Each number is 500 + 50 x the weight over the matrix's rms, rounded and kept within 0 to 999. Layers, rows and columns count from 0. Numbers have three digits each.

# layer 2 attention query, 96x96, rms 0.0883, rows 0-33, columns 48-95
439504461533425537541501476477422446614527496493436532496501549562521560502553514521476485431558448501562449565551389613581568478518558532520419
503604508491526513485494494560580447524542442532452507413476438462541530449469393512554487537468433558482484511457515461514597480603511445546564
602523493468579448369557470562601538453496409556494454504513434425502419459442468432508525495430447532528497529475525500492481528459522508434570
587497570500532448514475465563513555380461525547559423550434489492520443525501475404474496550444560487506511459434538503456470510498442491494524
435504449562510501551482537440442439562505593435454541566510519544505557489506522524486514475569521463514439492487458508550468470518534505529500
430521483543451595500478496416502506586544503532446555465507532537462604447513483581500518532580460448497467469554489458509488475591570505484516
465542488559460507515509491462464516582483548578422565532536533556439573471513463535431521562557466396528451503489444498502404482563543509471530
561481570455530470483472472561547536462525469581543495449415476485522478501524468507511453530446491504523518462538535521460522521523442476515537
510498522456548494496485480495455461506522524495562509436435527536560503535524498532506425506485452526513545554563544495496513538456483504601498
524460546461589483476458482560582591435489406542580456450444428491524447505491474503593462497450531543490554498506538472486535535493438443565511
546435523468583434463411494548578545423476438502595459481437403446543486521497497499549484481500531564466558496533575515514530520461440426561512
516494469511459519521554500516538513506453517523452465563530533462469479471477500477488483502480510469469463436486509532501469468497527515387515
581479555398590487501463498580539507397520436527616420472447398511539504541540468506607480476399489571531579564515543502481511545420456491584555
483561496580493558511557522510511524556525499526438478412560505485495452460462487523475479579554514485468441492453495492507480479571510463466495
575453599340649469435431391575542535412487427560690481441414386533583514562573475522611460450392408589554608549552542469490492587388399436595558
518542488577432540490576536495507500556500527478402467498555544453470472445441519480440529529552522484496441449467522516487466440544546503397487
503636474600468646524610478507506385543513546469353467491509580452485481506467534374479474521528507403568403507416492507434507478503620566415415
522518525566497509519508460508488470394570565453502422570555492461499539512527514540533580468428475566589557507555469502482500519453532517455446
568471542506552423497477489467512513515389528500494429522533496553527487474435483472449505555393481464444524522563478514537470508503463505435498
498483507485486487476551478549483629454433543529521466509563520504421421554504518558442500575499522567466539524553355558495491507585483486520489
480407498537500435545522574542539519524441522526525575616524453545428470517486497509407528486520555480493506473575484594535484470535480459542507
397436524487526564446469541501521507533559414529502569415460508465535482439506443526495416482587485482420507500448558443514513513489501457549507
539453480498461489535566505516470543480425451540503526510570530511445446475448527573446385497500563489428521484513545574562436504490524495479547
513503438474436526536534549554466486551495451537480491433537472484533400475443497494486450523480493551448413476440558526531474569582504516485502
439472493509519522541460548554497453618472525548517507458435443457503391531451469483473527489492500497503439522476493467525618459653491517610503
447522538481543521428533533466508394423558545510484486426416525496518516513563487522452550531457456555513553467574515511499585496446489527450449
481494497568503525516531438551505537500422522489496401469547512478458478490424513574446431513426516505466487508513558562547442468532539497475570
516515530451420503479541537544538517521490381559479564503543437486428519426482514562444488474447514384518455408446544500502457517510555553354536
512481500543481568520552496524518591525466451570455493405529490462501463499473499512473535598487531519435524474512545526435485543613462461376439
493531529535538471509443426521500542497477556426528450527496471417490488525501522466412456467556457477549460534490482504506472479502522463605483
593511534511478464438520499515534598585520445560478500513490492440504433503467456506401539567526484445563471405519464560485415480530521513453499
519583505479513529515522490546435455435570516494513494524564508540444534532466598472562543528422499486640497614501407506448520472494546575514533
487445434502494507514454547518469423592471470467493482590520440480536457464487517479494523534473528538558511500506510540500496545493435476449528
442505517486434515521482589482619478537520494502508438606588384493425485516515518549552624461427486625551503462608446487494502545621507550444552
# layer 2 attention key, 96x96, rms 0.0859, rows 0-33, columns 48-95
523484582538540437570521506445561534514484464563511592410400492458428518448499501488523528450527531522403433390426571417469498434526506433481451
496507469594452465513504550471444444559525534549460532525517589534436486481460512499479519438582495372560434547484483606410480453618527556455483
464497457479439573531485528536492461425508459450509499494562482564586548546482456521564482507486473525481550554551456510552536556537549521502511
493474480375507548471519387535479469497445520460525472481526402458575512478526550502571483487415501653449535509546488489607507609412462498516562
529541522537444515487533504472492498518492549487486504538447604436430440479492565473484555497517552472571469470435553517377576439519480484501390
512541487556544499502473569498528556500517481514496523505515558523522500537502409452421505504527502439547523472493531510464531399556493516512454
484508491496502514480496543488516537502500486542492486493493516495533472526520503450459507513499528503506522480486508492494546461484503494506470
495396504459555474449470451546504494553512468558546522490541413557546527537511437563510476469439437531413533546564444524596371614435463473537586
504472516415488475512488476471501479590606440544544488461525389559491530470539480598559574503440446567431495559516486518533366567448448470507548
517492498530541476486464508531500503496492493537564545488513479585526535515476480569526490492513434511484565524546486498557437550499495460530551
528499489523520469474471497526472504517507517541558576490519522567500530510461481539517476516487448477516518507551480498521460518533499451518487
528501471503468545516550481462456502496440527395434457548443560415450480496537539373464491488533623482540397480441498513486606427476525545496435
516492485498508463478469518545485533510487495540574529486512473550516501526481498547494488482500460483535556516552483503543441526524485460544508
424568520562409551540491638488526468440514502418364453530482587460532442498499530345454506527516606543539411517488489552455602437518564571450453
528484488520531461488459511547480521501486499529564525502516485544518529520485490561478490490503450485511550526536484498544454497506472473538500
471534482544407563547559532445493465507507523382338434546471579380437447463489547374454482531525613487489383490426509511449605424512527616457443
453468524452467535493510495480506486521486509454507434501493444476508459513566497490518482519485545569521511497490511487522550530454535486531526
440527438389570419473421468589503581362579549470715491347511435564647524544480394583612452492444362621428649488538542403595419620553437359622584
590452529444526532499584455484485507429479494505503463503502480529443506477507519452529529487452519569461469560458517429549541494327504439518555
469467439558561559474534516431523509520422557501456436409452531471488540525485495479559515411564476400462406476491457514526450542468544519473547
542500471482457553497502487446514538490525499486516541509450633546498509521464542471473498495502480431399483424427525564512490516446462452500404
475555541531521490525460493549550460511436518504540563578503491461539539520491477485546490554492489495586510496538432517429512468540510524458512
516527467438562521464568424473533473444489521508516459462404475456537563487611498472571590456480509492450457478482485533469485513422512503479514
507553491483517456525509462521470507422423465554468428457456479503565516503498516476482561579500528467547560613560478505557498510515539510500483
458539464545466527477546495529518439481482509526522550405478550561421550579477518555507445562494521426540584541517464538503498477518484448542483
465521475505516484572409528486508488455557551364530488448517473522561476562486540503502462525469524498464468542452506497534487453455467530622559
404568461479478519484563490538484529434578500428491506384460507478579564519616469489625550522502505541511454494454498534456520549495528420537468
525546541516561513522490407538503470367507529455490486438507426445619514544574512481467478476499494542524564428487520628548477498438489537516557
475495493497591539527545498470486527498415565440465434449472526464516531596511505419533440464491535499450475488517419511548479486398522510503555
483494526512339484465476489511479470581586494597497580467504531529444508419481423559529476569510436491526506485508539459518524572609530451510496
459449474508516559474492493495531482451380612515446500472460481440639490503490524451475471440393478443456515462519398560634523525437467550485530
434477500488473561476542443509509451478558467450496403486549442453404443438529540587505452394524514556461558497533607556493460606488559579467551
542504569512516514466496491483465527377545523487479449458531555475526468545526534475548520454529531507495469466582453483504482441479513462456513
617468439431456552460479445600482466474438394466528559508544465529517601494461527534514646495418365509465546592493406452437459501440559540594494
# layer 2 attention value, 96x96, rms 0.0495, rows 0-31, columns 48-95
497431653445529406537480503537434535476509528572537534438493431575478519436461524537593600385530533480485409509478373529513402343423467527456523
548459483386512558524529441563488571552516538508487465514608517543592470490474507493499482480539487499470491486508538440489467568532471528543455
594507542529414494544488492506600561420476454513528508506488511527513433458398521513388496554458544467486574524473545466476436420437512551463528
544570391481488515551523477487567523500469574554476522422533487510425492439490504517536468530501509436564481500438532489435471582496400560416562
493533502506555504469444432518535452505475551529483459480568511525414472546423541502526541453475467543449511542531436460427508472536481512465518
548418566549435542421522474611535536494495478555483498493526539478478445515429504511536514446431502507529484456550517528500519534418504563517440
490476514526495495464528518500462501415469485474505510518435518478502512541649456467531554570476485485455463546514487568527519435481553480435470
462420510526455421533467445458396551454566405526454511413449536490494519571592428507514564441440478509409543517524498366570467524452463475469443
449561445531513554461479494493511495471461512546497402490572524498483457552409601494467517542471481529519495547511438528415534468592496514463475
528527453495463572483532536510528482499456557510474515511646489509488480555427540496502460566512492448490479408533542410498553484472450537425563
576409581578601498483463443614549481492439528613511551459525541466459434513468401493528426435448532565431572467527533555538526630440505528514467
473589457533569420517483564446492496510497381511506513480523499511458499424519522494521561605539520549540515548474489506425509442503515483496517
528542412503412523452556519534537542484525412518483498610463455443412467509416421488536493507455463500508503505504459537590548540547509507518566
459552473428573518537504456402515472500475499421485466470438473509548479620554520483573558555596466504475404515513485392491483448499460505492458
452443531526429451461554498514485536489523493423525482568570473504443539468528465542493491483486571486523464516446467593425495482536502511528520
383480521449525463565485495475421518525491553433484474535469486556491606473581517508531498489493544461583438505442404508432499465555472480522459
412416458510514511494544419453417473514534483493445562453497512514499576565441464486586460408489530494421492463522397408522455458519577424466532
481493379488505506475556473544523636459442559477518495514515481465554504445524426493460441562496472524456522427491480470546489506567356538548566
432497454498424495496536530507448547489564462547470472489479462526469455417431476513521537509457437572477520558539489550505519501564548503597521
472534535470461488509461577548528555495564526442525529410478484476637526562464585489483400457496530491553520429495486523439535539541443484475552
555506472492521449515536525508433456512473533495526548488512514511513499421483441505517562388441511473403432578438481399538501473499455514510576
482398533481515446439505573588490565483455581569520527471456497483416486444479444505469466505508498553551523546530429635540523501549444465516510
592568516544494465450462518449517435535504489505541537520451502497483499445562487507422533525598486473509498527494539512514529488480584524484534
533460485523497456485509473518442514497599424503519510536433508497506466538523430476470464555501473465531470549496567462520527581565574528539463
425602513568554495533573514519488502468428492542495473476454493528542505481556563502534517527548509463527550495498476634495500474446514445561420
501527501511449522489539495532505459535469526486491475491400521449472501511456516504486539600459443581517481626536404514540462464569454538551491
476469510580516413547418543494456434502485551478521471496521525526507509506544492504506417450494524544467501417480560517497558572455536467490498
480513514488506514511553480466429566494510533521498512502520479496480493583501522472608422503534500505482483414519538491486477562496456470476517
450470504451502588495544502424487472483589455473512491521528458465523500452593493499538540516493480454496502462494521498509482485567551488505476
541560455491472549522559544492540524451482567503523431552561509519469476561510452462490581603508487491539481588489548583460503465505555538513520
544404448403485470544483433485493637500512559490487455532489453469467502520620443509466447474533528433560458510503461427513447466438381580494542
620564495531501458474466467531439536451471544532528503519440495488502450488489470523477487526534512478519482597487469531445473386514369567488487
# layer 2 attention output (transposed), 96x96, rms 0.107, rows 0-31, columns 48-95
520481492490507473499483472541479550539449474518699527495510465513480499534465535598515440500501509469454466513499452548561442515507482491467545
501472532471481564401505451521589502490501526569548562387450550540479566450427474424515502518521466479532469494437424473458505434570514538536483
513449518502399517558551506547519494570415432431386498486488380516431388537489519531457465460461538528410473504506541520558490417493525604390575
503505437522597544481466497481507493538482467519520469438534436482566496454492557508450447512537532394468447446535535432505509399484567497471451
504512451510511429406506453571359428454453512445556536531510493466493512508527543480545521501519484550543500523516561473545482542469529495444494
531479510463385508467523476516522416440498442432528520560467511555431431565560477496675458433430477483499576564523480572457533449398484541475485
535492536471466445485519430469496508397569493452560485550481538492513484577486457505524481514480496506536522482499556503502549534453505471462493
506523527493530546464587503491577479434561492455311589499449460500452465547515452483560510441478516523496548559478470523474441419489560549529553
455478481498535518494541429476494423444432520488534547463463499442466539484519465454527538483502499524481472525496593444531486509497517511426519
456536479442500494497494531509542411495522448516534470508531463467549482423440552438631516478518402490543517477485560526497503486458534490475529
580505524420500580400503501524592477463454475478462580478438554525561567528562447452579467460435465584475554520482467567429578482434493534544409
471526501520521495598430476468469518492461470489421514451497513486512482500460504472427469512598542499517437443459475534522533606529458491506518
474572485528460415474546543487496446546555423476501475456482394559479543567515530524562503541491457488535522515462488548461552376618477533443451
482559451520457476513524490453471457479542509543540482477633459472497434548468460461522600528554491504532517498594554433524522522486543506561509
523460526530481428575501533498403511579450469518566413549551475507500477556515516580408475517482562425436481515473441472534520542509482452539518
485498493536478376585436536509444541573531555512629470581523514507453545553391548547444471497593499439487468487487458470563428501524518472512529
456505478529484404562494489522501433486537495479587460539562506528545537553566526584552510406530530481549551605574465469518480449491568506431496
471470485493495534477529523516564602447515486617486457336471479512538551499561459449497516489495503494470508463423489397477586419529501514571483
500511535561554489472441489503439492518524500544438520481439421495471510423476529534514510483521493459524526518517393508474455509642444536531489
459443495466477438581490460524425619519562554549477436554503496559594519504460520495493534464479555512516584547552480485471496545522396617490529
555522529491576522459486527492475589544461511524582473437533486481502547497471554523486505470567482458474492554451496505539439460555538532539529
551445537515551499458481497500549566469467523536595584462406531507529584511588432528432517496445509535503531535489476482486529521514453460525491
537504468507517462521550486492421510472425484398483532546488458480528437489586510494429478543441518551512484419516584498533529550489497538485533
496532530522480482479491488437512490459546510562568518580464512557496502475471492417527521465494534542565556507472439526459532467555441528497458
534571413520534468516469483545571470520516514496394457548532523521498535538495482541434405478537495452473451447548509547506529577480453428425511
465512458494521512512545482463485503449530510579609527475507581418504505553596474519444552516513504506475467510515476527464543469529533526480487
537471529496553507528466583495498501539464503455568512510520541513464548483411496460511501438525492505406530418402446532515464521490562486598549
523497478509448456465455458513526476473545468468542390478504528544557539570519503549535521476481502518561563486528451523527588498417498480422477
487480473453476512519506481508499470562557508564503429509566438444462460475515507564534507502472511451526459486547468489458529493532480526507500
550512556488416446502483469525503432523499487535617485531528475475472478540436492496454475527534479450492426437504492528548553422575526480443473
548481460522511432476485507500516577477517484587542478499452438535564483479404467422469533576482503431518552458415438414544456440554515515580486
485470420508498517464535471508451600464471441482533542485486523463524476473531478458379493507476484506461466504477476509553497534532515516474514